From a checkpoint of a small transformer trained on Wikipedia.
Size: width 384, MLP 1536 tanh GELU.
Architecture: LayerNorm before each block, biases.
Training: a variant of Muon for these matrices, 5503 steps.
Each number is 128 + 24 x the weight over the matrix's rms, rounded and kept within 0 to 255. Layers, rows and columns count from 0.

# layer 7 MLP up, 1536x384, rms 0.177, rows 1410-1422, columns 256-383
[[122 137 119 152 108 138 120 104 143 111 128 126 127 159 116 181 133 120 122 107 126 122 126 189  81 106  84  95  98 172  56  98 143 114 118 148 126 128 101 122 101 183  80 160 165 119 152 171 168 122 152  89 158 152 126 148 120 134 123  56  85 130 161 145 152 150 143 110 172 132 131 119 144 133  88  96 128 122 153 137 109 146  97 168 121 150 143 150 142  92 133 124 142  91 141 153 167 141 109 157 167  79 130 139 118 130 115 115 168 135 132 156 117 155 111 113 100  72 118 102 148 120 163 134 127 167 125 119]
 [161 135 123 139 101 157 132 121 127  88 118 120 120 124 126 138 147 114 166 142 134 102 113 103  99 131 149 157 117 142 101 125 139 139 173  77 149 132  96 128 141 147 127 150 131 177 114 128 135 122 116 178 141 126 116 143 111 144 114 141 143 150 142  86 149 145 116 156 156 161 107 112 155 128 144 132 167 164 114 159 107 139 159 124 105 121 139 136  89 130 124 125  83 139 124 118 154 143 129 127 115 134 129 129 151 128 145 122 128 136 113 127  89  93 116  88 166 139  96 135 125 156 157 117 104 121 164 134]
 [ 86 144 129 133 116  85 135 136 142 125 149 138 147 132  91 194 164 127 107 102  81  70 126  96 103 104 110 106 105 132  86 138 110 124 118 112  97 100 145 205 158 131 153 155 120  82 126  87  95  77 116 173 101  39 172 159 117  88 112 100 130 200  97 134 128  94 171 166 108 113 133 117 121 109 131  93 145 177 111 161 136 155 151 125 182 147 131 135 160 146 134 136 123 177 117 139 127 177 127 146 103 158 110 162 112 146 128 165 103 139 153 150 112 116 173 129 132 105  76 108 182 111 117  89 150 169 147 156]
 [122 127 139 122 123 166 138  99 117  86 120 112 117 139 217 159  91 142 123 170  88  51 133 146 122 132 114 115  94 111 130 157 154 123 104 111 116 150 164 132 109  95 139  95  80 149 151 151 143 123 101 137 111 104 165 176 102 111 109 139 115 139  97 115  70  91 152  89 133 141 213 112 133 152 128 144 104 159 135 121 146 106 124  79 125 135 115 124 123 141 157 160 125 165 160 137 132 136  89 146 112 180 140 111 105  86  96 137 167 135 126 155 130 120 116 142 117 136 152 125 187 188 176 128 101 119 129 116]
 [140  90 129  95 114 149 109 172 169 150 155 129  85  94 152 145 146  94 170  88 117 122  83 101 131 142 141 115 128 154 131 139 170  88 101 109 103 167 153 111 123 157 146 125 142 168 163  98 125 167 158  49 148 115 150 110 145 112 158 179 114 144  87 121 105 146 111 159 129 133 133 156  90 142 115 122 128 110  65 129 147 152  80 123 150 150 145 133  91 113 137  86 127 151 146 107 117 134 187 121 122 147 149 119 144  63 142 103  77 141 156 130 112 116 133 193 148 124  80 116 118 146 102 153 118 106 115 117]
 [ 83 127 131 123 107 105 126 136 126 129 144 140 104 132 127 115 135 130 118 152 109  84 135  86 159 157 127 150 150 179 144 120 162 153 107 119 153 136 110 125  90 103 101 140 150 122  93 107 103 128 125 125  70 120  93 154 140 131 124 122  80 119 120 145 113  94 112  94 147 120 124 112 111 130 131 148  99 138 103 142 158  60 124 115 121 130 128 108 129 122 108 144 101 116 125 132 164 149 152 147 141 118 139 123 138 202 142 141 131 106 108 150 124 166 113 162 125 105 138 100 138  81 122  87  83 153 112 106]
 [179 129 103 162 150 221 182  92 151 164 128  91 124 136 153 140 118 124 103 112 123  93  88 168 159 132 130 130 115  91 114 133 113 112 114 138 110 156 134 154 131  98 156 134  83 138 143  86 109 117 131 110 143 139 152 162 185  94 124 152 118 114 151 104 163 127 116 113 141 119  87 145 113 134  97 101 133 121  45 174 131 104 155 137 169 142 114 151 122  79 132 119 104 146 163 118 123 113 128 112  97 101 134 119 122 146 144  88 101 113 166 116 154 169 132 144 159 148 116 143  82 155 113 119 103 157 139 126]
 [ 96 154  95 145 125 112 123 176 138 103 124 137 146 132  96 134 124 100 153 130 116 152 126 127 160 106 167 128 141 127 108 126 117 106  96 108 140 133 116 115 131 162 125 173 153 133 166 151 127 132 115 117 161 112 166  96 116 141 132 124 105 130 136 125  88  78 125 126 114 113 120 106 100  98 133 125 139 128 144 185  94 123  76 130  99 108 103 152 113 128 102 110 165  98 138 166 161 120 134 170 132 120 128 133 125 179 142 128 157 111 100 107 129 138 111 127 168 108 153 121 154 112 150 164 149 117 105 127]
 [166  89 167 143 144 139 132 114 121 104 147 109 133 164 113 118 117 135 161 138 106 124 125 174 105 184  92 120  76 144 141 141  99  99 145 121 141 153 132 155 130 137 121 141 127 107 159 138 152  85 107 128 135 186 113 111 136 142 151 115 160 119 112 109 117 115 117 139 122 157 115 140 131 128 129 130 158 112 148 138 118 136 113 122 147 102 124 148 105 150 125 128 122  98 163 136 112 166 126 140 124 135  83 132 128 137 149 113 106 156 137 109 131 106 111  70 131 115 111  91 137 157 133 106 124 107 105 143]
 [109 128 155 109 137 140 125 123 129 109 113 174 123 142 165  70 142 138 106 127 140 123 120 146 131 140 142 142 101  93 123 120 139 152 128  80 112 118  83 120 108 165 153  91 151 107 152 100 121 154 196 141  96 116 131 132 159  65 143  90 122 183 114 141 122 139 168 116 109 114  65  85  91 132 105 106 149 118 132 165 127 130 149  74 157 116 133 135  96 134 109 128 125 117 118 128 129  99  95 110 113 122 134 140 125 154 105 151  76 143 124 139 100 146 166 120 161 103 131 127 155 113 122  88 186 101 115 178]
 [109 111 118 145 118 135 117 111 121  98 116 117 133 122  98 131 124 120 126 164 147 114 127 135 105 104 131  87 147 138  98 110 135 120 119 158 104 115 113  90  97 165 138 107 151 153 182  65 105 125  84 140 126 142  98  95 101 101  96 147  88 129 113 107 142 170 126 135 126 112 119 150 192  87 164 136 140  68 130 114 104 115 142 102 121 146 121 124 127 110 126 148  79 142 169 122 123 123 107 133  96 146 168 145 126 152 100 114 139 131 132 131 130 114 132 139 126 121 117 113 195 118  97 138 136 155 135 146]
 [147  93 153 157 107 151  95 143 147 131 101 185 143 135 171 126 176 120 152 152 113 142 152 132 104 164 135 122  98 144 125 129 153 102  65 126 127  90 154 173 141 120  83 131 140 121 158 130 154 133 168 127 115 120 133 125  90 118 132 135 104 152 138 109 137 103 169 151 136 137 145 115 103 122 154 171 105 156 131 121 113 114 115 102 135 145 138  89 129 105 165 124 130  89 144 116 136 157  93 101 127 126 135 126 100 103  86 137  99 153 108 135 140 100 128 154 111 128 144 115 108 106 104  77 129 140 127 147]
 [121 172 120 126 121 147 148 115 147 130 103 119 100 130 151 133 106 115 166 132 154 109 142 122 170 129  98  83 137 134  95 173 164 162 101 138 118 141 120 148 126 144 151  93 110 159  98  99 137 138  73  96 138 130 144  90  79  99  93 111 145 109 154 152 113 127 106  99 131 101 198 161 152 108 131 156 153 147 149 147 103 125 121 173 132 113  75 148 124 115 129 124  84  90 148 120 150  88  95 147  78 137 145 116 146 159 132 135  96  92 145 129 101 100 141 118 142 108 141 112 156 144  99 139 137 117 148 120]]
# layer 7 MLP down (transposed), 1536x384, rms 0.0661, rows 1410-1421, columns 256-383
[[ 95 100 161 167 144 105 107 112  99 115 169 138 174 138  94 100 181 111  96  98 114 101 131 101 147 166  99 123 125 128 153 159 138 161 112 134 169  87 137 144  98 121  98 119 111 138 139  99  77 118 106 140 156 124 126 116 166 207 129 118 124 131  88 125  75 115  90 137  98 135  89 143 120 102  82 122 141  88 112 111 111 156 166 126 150 133  85 127 130 153 150 103 161 142 162 121  89 128 112 127  90 108 133  82 133 125 133 144 107  90 134 152 176 115 165 120 118 134 142 193 170 111 124 173 157  89 137 146]
 [ 94 131 115 124 123 105 128 129  70 108 129 161 147 108 154 140 138  92 125  92 117 129 144 151 142 110 157 138 141 127 144 124 122  96 128 131 135 151 134 123 106 135 111 130 136 140 110 114 135 125 107 107 119 116 160 128 127 118 147 128 108 136 156 165 111 120 134 111 129 135 116 121 156 131 130 146 128 142 122 135 130  90 147 139 133 122 143 154 133 185 120 104 130 125 125 112 108 106 115 153 163 119 140 110 146 155  96 117 116 157 126 127  89 112 131 127 128 143 180 166 197  85 108 137 125  92 136 120]
 [183 129 138 115 161 163 162 125  64 155 185 110 102 155 136 133 124 184 139 133  72 161 176 125 153 145 152 175  95 118  93 109 116 130 148 116 170 136 142 120 138  96  97  94 184 105  84 148 112 129 126 109 123  54  61 151 146 132 183 178 147 151 121 131 132 173 203 154 133  95 102 114 148 149 153 105 124 104 146 125 178 128 106 134  88 114 116 128 187 144 133 126 100  86 141 144 140 120 142 129 129  96 180 153 150 156 131 105 115 180 125 107 106 138 138 149 160 151 149 106  84 134 139 108 107 137 150  82]
 [127 133 150 172 163  87 145 114 146 170 161  83 137 122 118 108 149 138 137 119 136 103 133 110 139 110 133 130 159 137 147  99 134 196 172 109 127  69 100 132 115 116  91 100 135  94 187 165 103  69 149 102  76 108  94 128 126 124 136 147  97 115  84 118 151 154  97  63 125 140 146  92 159  88 124 156 147  82 136 137 170 122 112 134 122 149  83 139  89 139 116 131 139 113 145 154 165 109 177 110  99 162 105  96 130 140 144 157 139 133  95 114 124  98 123  73 111 127 125 104 110 130 146 128 136 102 122  95]
 [ 88 134 163 104 140 100 175 136 162  99 130 127 157  96 126 124 139 161 157  63 114 118 153 128 103 129 173 159 129 109 148  87 180 112 138 120 159 182 124 122 117 107 128 133 138  88 125 156 131 154 135 158 144 114 166 128  99 132 122 173 142 124 143  94  98 129 158 140 107 135 132 122  73 117 130 106 111 132 114 122 164  82 150 138  84 130 155 180 118 147  97 130 137 122  76 118 117 191 127 124 119 151 138  99 158 114  92  97 119 128 115  99 121 127 110 149 175 163 130 135 115 114 155 134 131  80  89 161]
 [130 115  93 120 144 142 150 165 148 122 123 146 127 123 127  98 145 126 106 137  85 139 136 142 116 122 115 137 165 121 144  96 104 139  97 136 107 129 152 131 123 132 120 127 131 120 117 126 127 141 107 163 124 111 131 177 141  95 148 143 138 159 115 130 111 152 156 128 102 141 137 149 143 140 177 108  90 101 167 130 121 104 153 109 129 101 151 107  75 134 147 103 120  96 159 117 124 123 128 134 120 130 126 102 100 111  93 129 108 159 126 167 135 148  96 125 146 160  86 108  97 143 139 167 140 151 116 139]
 [118  96 111 117  92 115 131 146 108 128 141 104 123 127 108  67 165 119 132 101  99 133 113 113 144 136 162 132  83  84 136 119 126 126 105  85 129 148 194 110 160 126 116 119 104 142  88 130 140  98 147 153 187 167  85 137 121  98 131 159  76 123 152 135 129 125 148 153 143  96 188 145 105 125 121 113 130 105 152 112  98  86 121 154 127 137 111 144  85 130 151 162 123 163  86  85 172 134 110 175 138 127 144  97 178  88 117 120 153 146  97 110 112 143 119  95 120 151 123 147  94 132 175  79 189 130 101 152]
 [107  93 154 108 121 155 109 128 135  84 102  92 119 149 126 125 177 146 165  93 121 137 127 121 106  83 182 106 127 123 193 109 136 105 113 145 118 130 102 103 153 126 127 130 143 140 116 129 128 127 155 132 115 123 132  96 143 140 147 105 123 122 103 145 164  61 135 141 124 147 185 132 131 108 118 142 117 123 134 121  98 137 146 112 143 128 108 141 134 155 139 102  94 111 113 150 156 117 147 134 132 120  87 163 118  89 117 152 105 150 138 152 113 103 156 113 138 146 125  69 139 154 126 107 142 144 144 109]
 [147 136 115 155 119 137 121 133 159 130 121 122 110 161 158 122 140 112 120 113 119 121 145 142 152 106 125 149 120 131 125  88 141 139 145 109 110 113 129 109 110 178 129 131  96  96 125 124 133 133 136 130 129  95 148 106 139 122 123  84 129 168 120 107 114 142  99 112 140 123 117 109 113  96 139 127 132 118 118 135 131  93 115 111 113 169 127  98 125 129 117 176 112 128 129 125 157 139 144 126 128 127 132 129 135 181 115  87 155 127 112 130  98 139 108 116 125 130 136 120 125 142 131 148 132 111 135 147]
 [121 118 125 100 107 165  98 126  79 114 148 149 113 145 116 126 127 100 148 125 162 141 149 127 170 131  98 157 103 138 154 158 125 124 140 105  93 151  94 135 101 178 108 136 131 128 146 111 128 132 163 148 104 113 151 105 129 128 121 120 119 103 174 137 113 174 159 143 146 126 159 183 162 165 118  86 136 147 136 113  95 115  81 115 146 103 120 124 115 143  48 139 151 144 104 137 153 126 105 104 164 130 114 145 163 148 142 110  91 156 114 126 132 176 154 157 138 109 137 175 134  62 148 122 123 103  77 184]
 [169  91  93 117 103 115 163 148 144  90 143 130 153 159  80  80 127  80  82 133 141 154 142 128 100 118 103 112 133 126 114 168 120 145  41 175 125 125 121  99 110 135 144 169 148 106 125 120 138 139 112 163 108 131 126 121 130 112 167 156 124 188  87 115 121 109 138 152 118 146 134 160 119 135 156 138 106 134 123 106 189 140 127 139  86 125 144 101 176 103 117 158 130 114  93 110 126 155 127 107 166  92  86 113 128 119  74 116 128 132 106 125 105 146 124 183 116 138 169 150 169 145 170 112 141 131 114 129]
 [109 114 122 139 123 111 107 101 121 147 124 160 135 115 165 149 121 118 128 150 127 148 110 133 146 147 134 146 128 114 131  92 126 160 146 104 147 124 101 104 135 141 134 162 136 109 135 138 144  85  82 179 121 122 148 122 150  85 135 104 153 122 138 112 149 138 150  93 132  95 125 151  85 141 152 148 139 113 141 110 154 147  95 128 120 126 134 164 137 117 143 104 113 129 128 168 133 130 147 125 105 129 144 100 157 168 139 145 109 105 142 116 153 162 154 118 126 117 121 173 152 126  89 108 150 123 132 134]]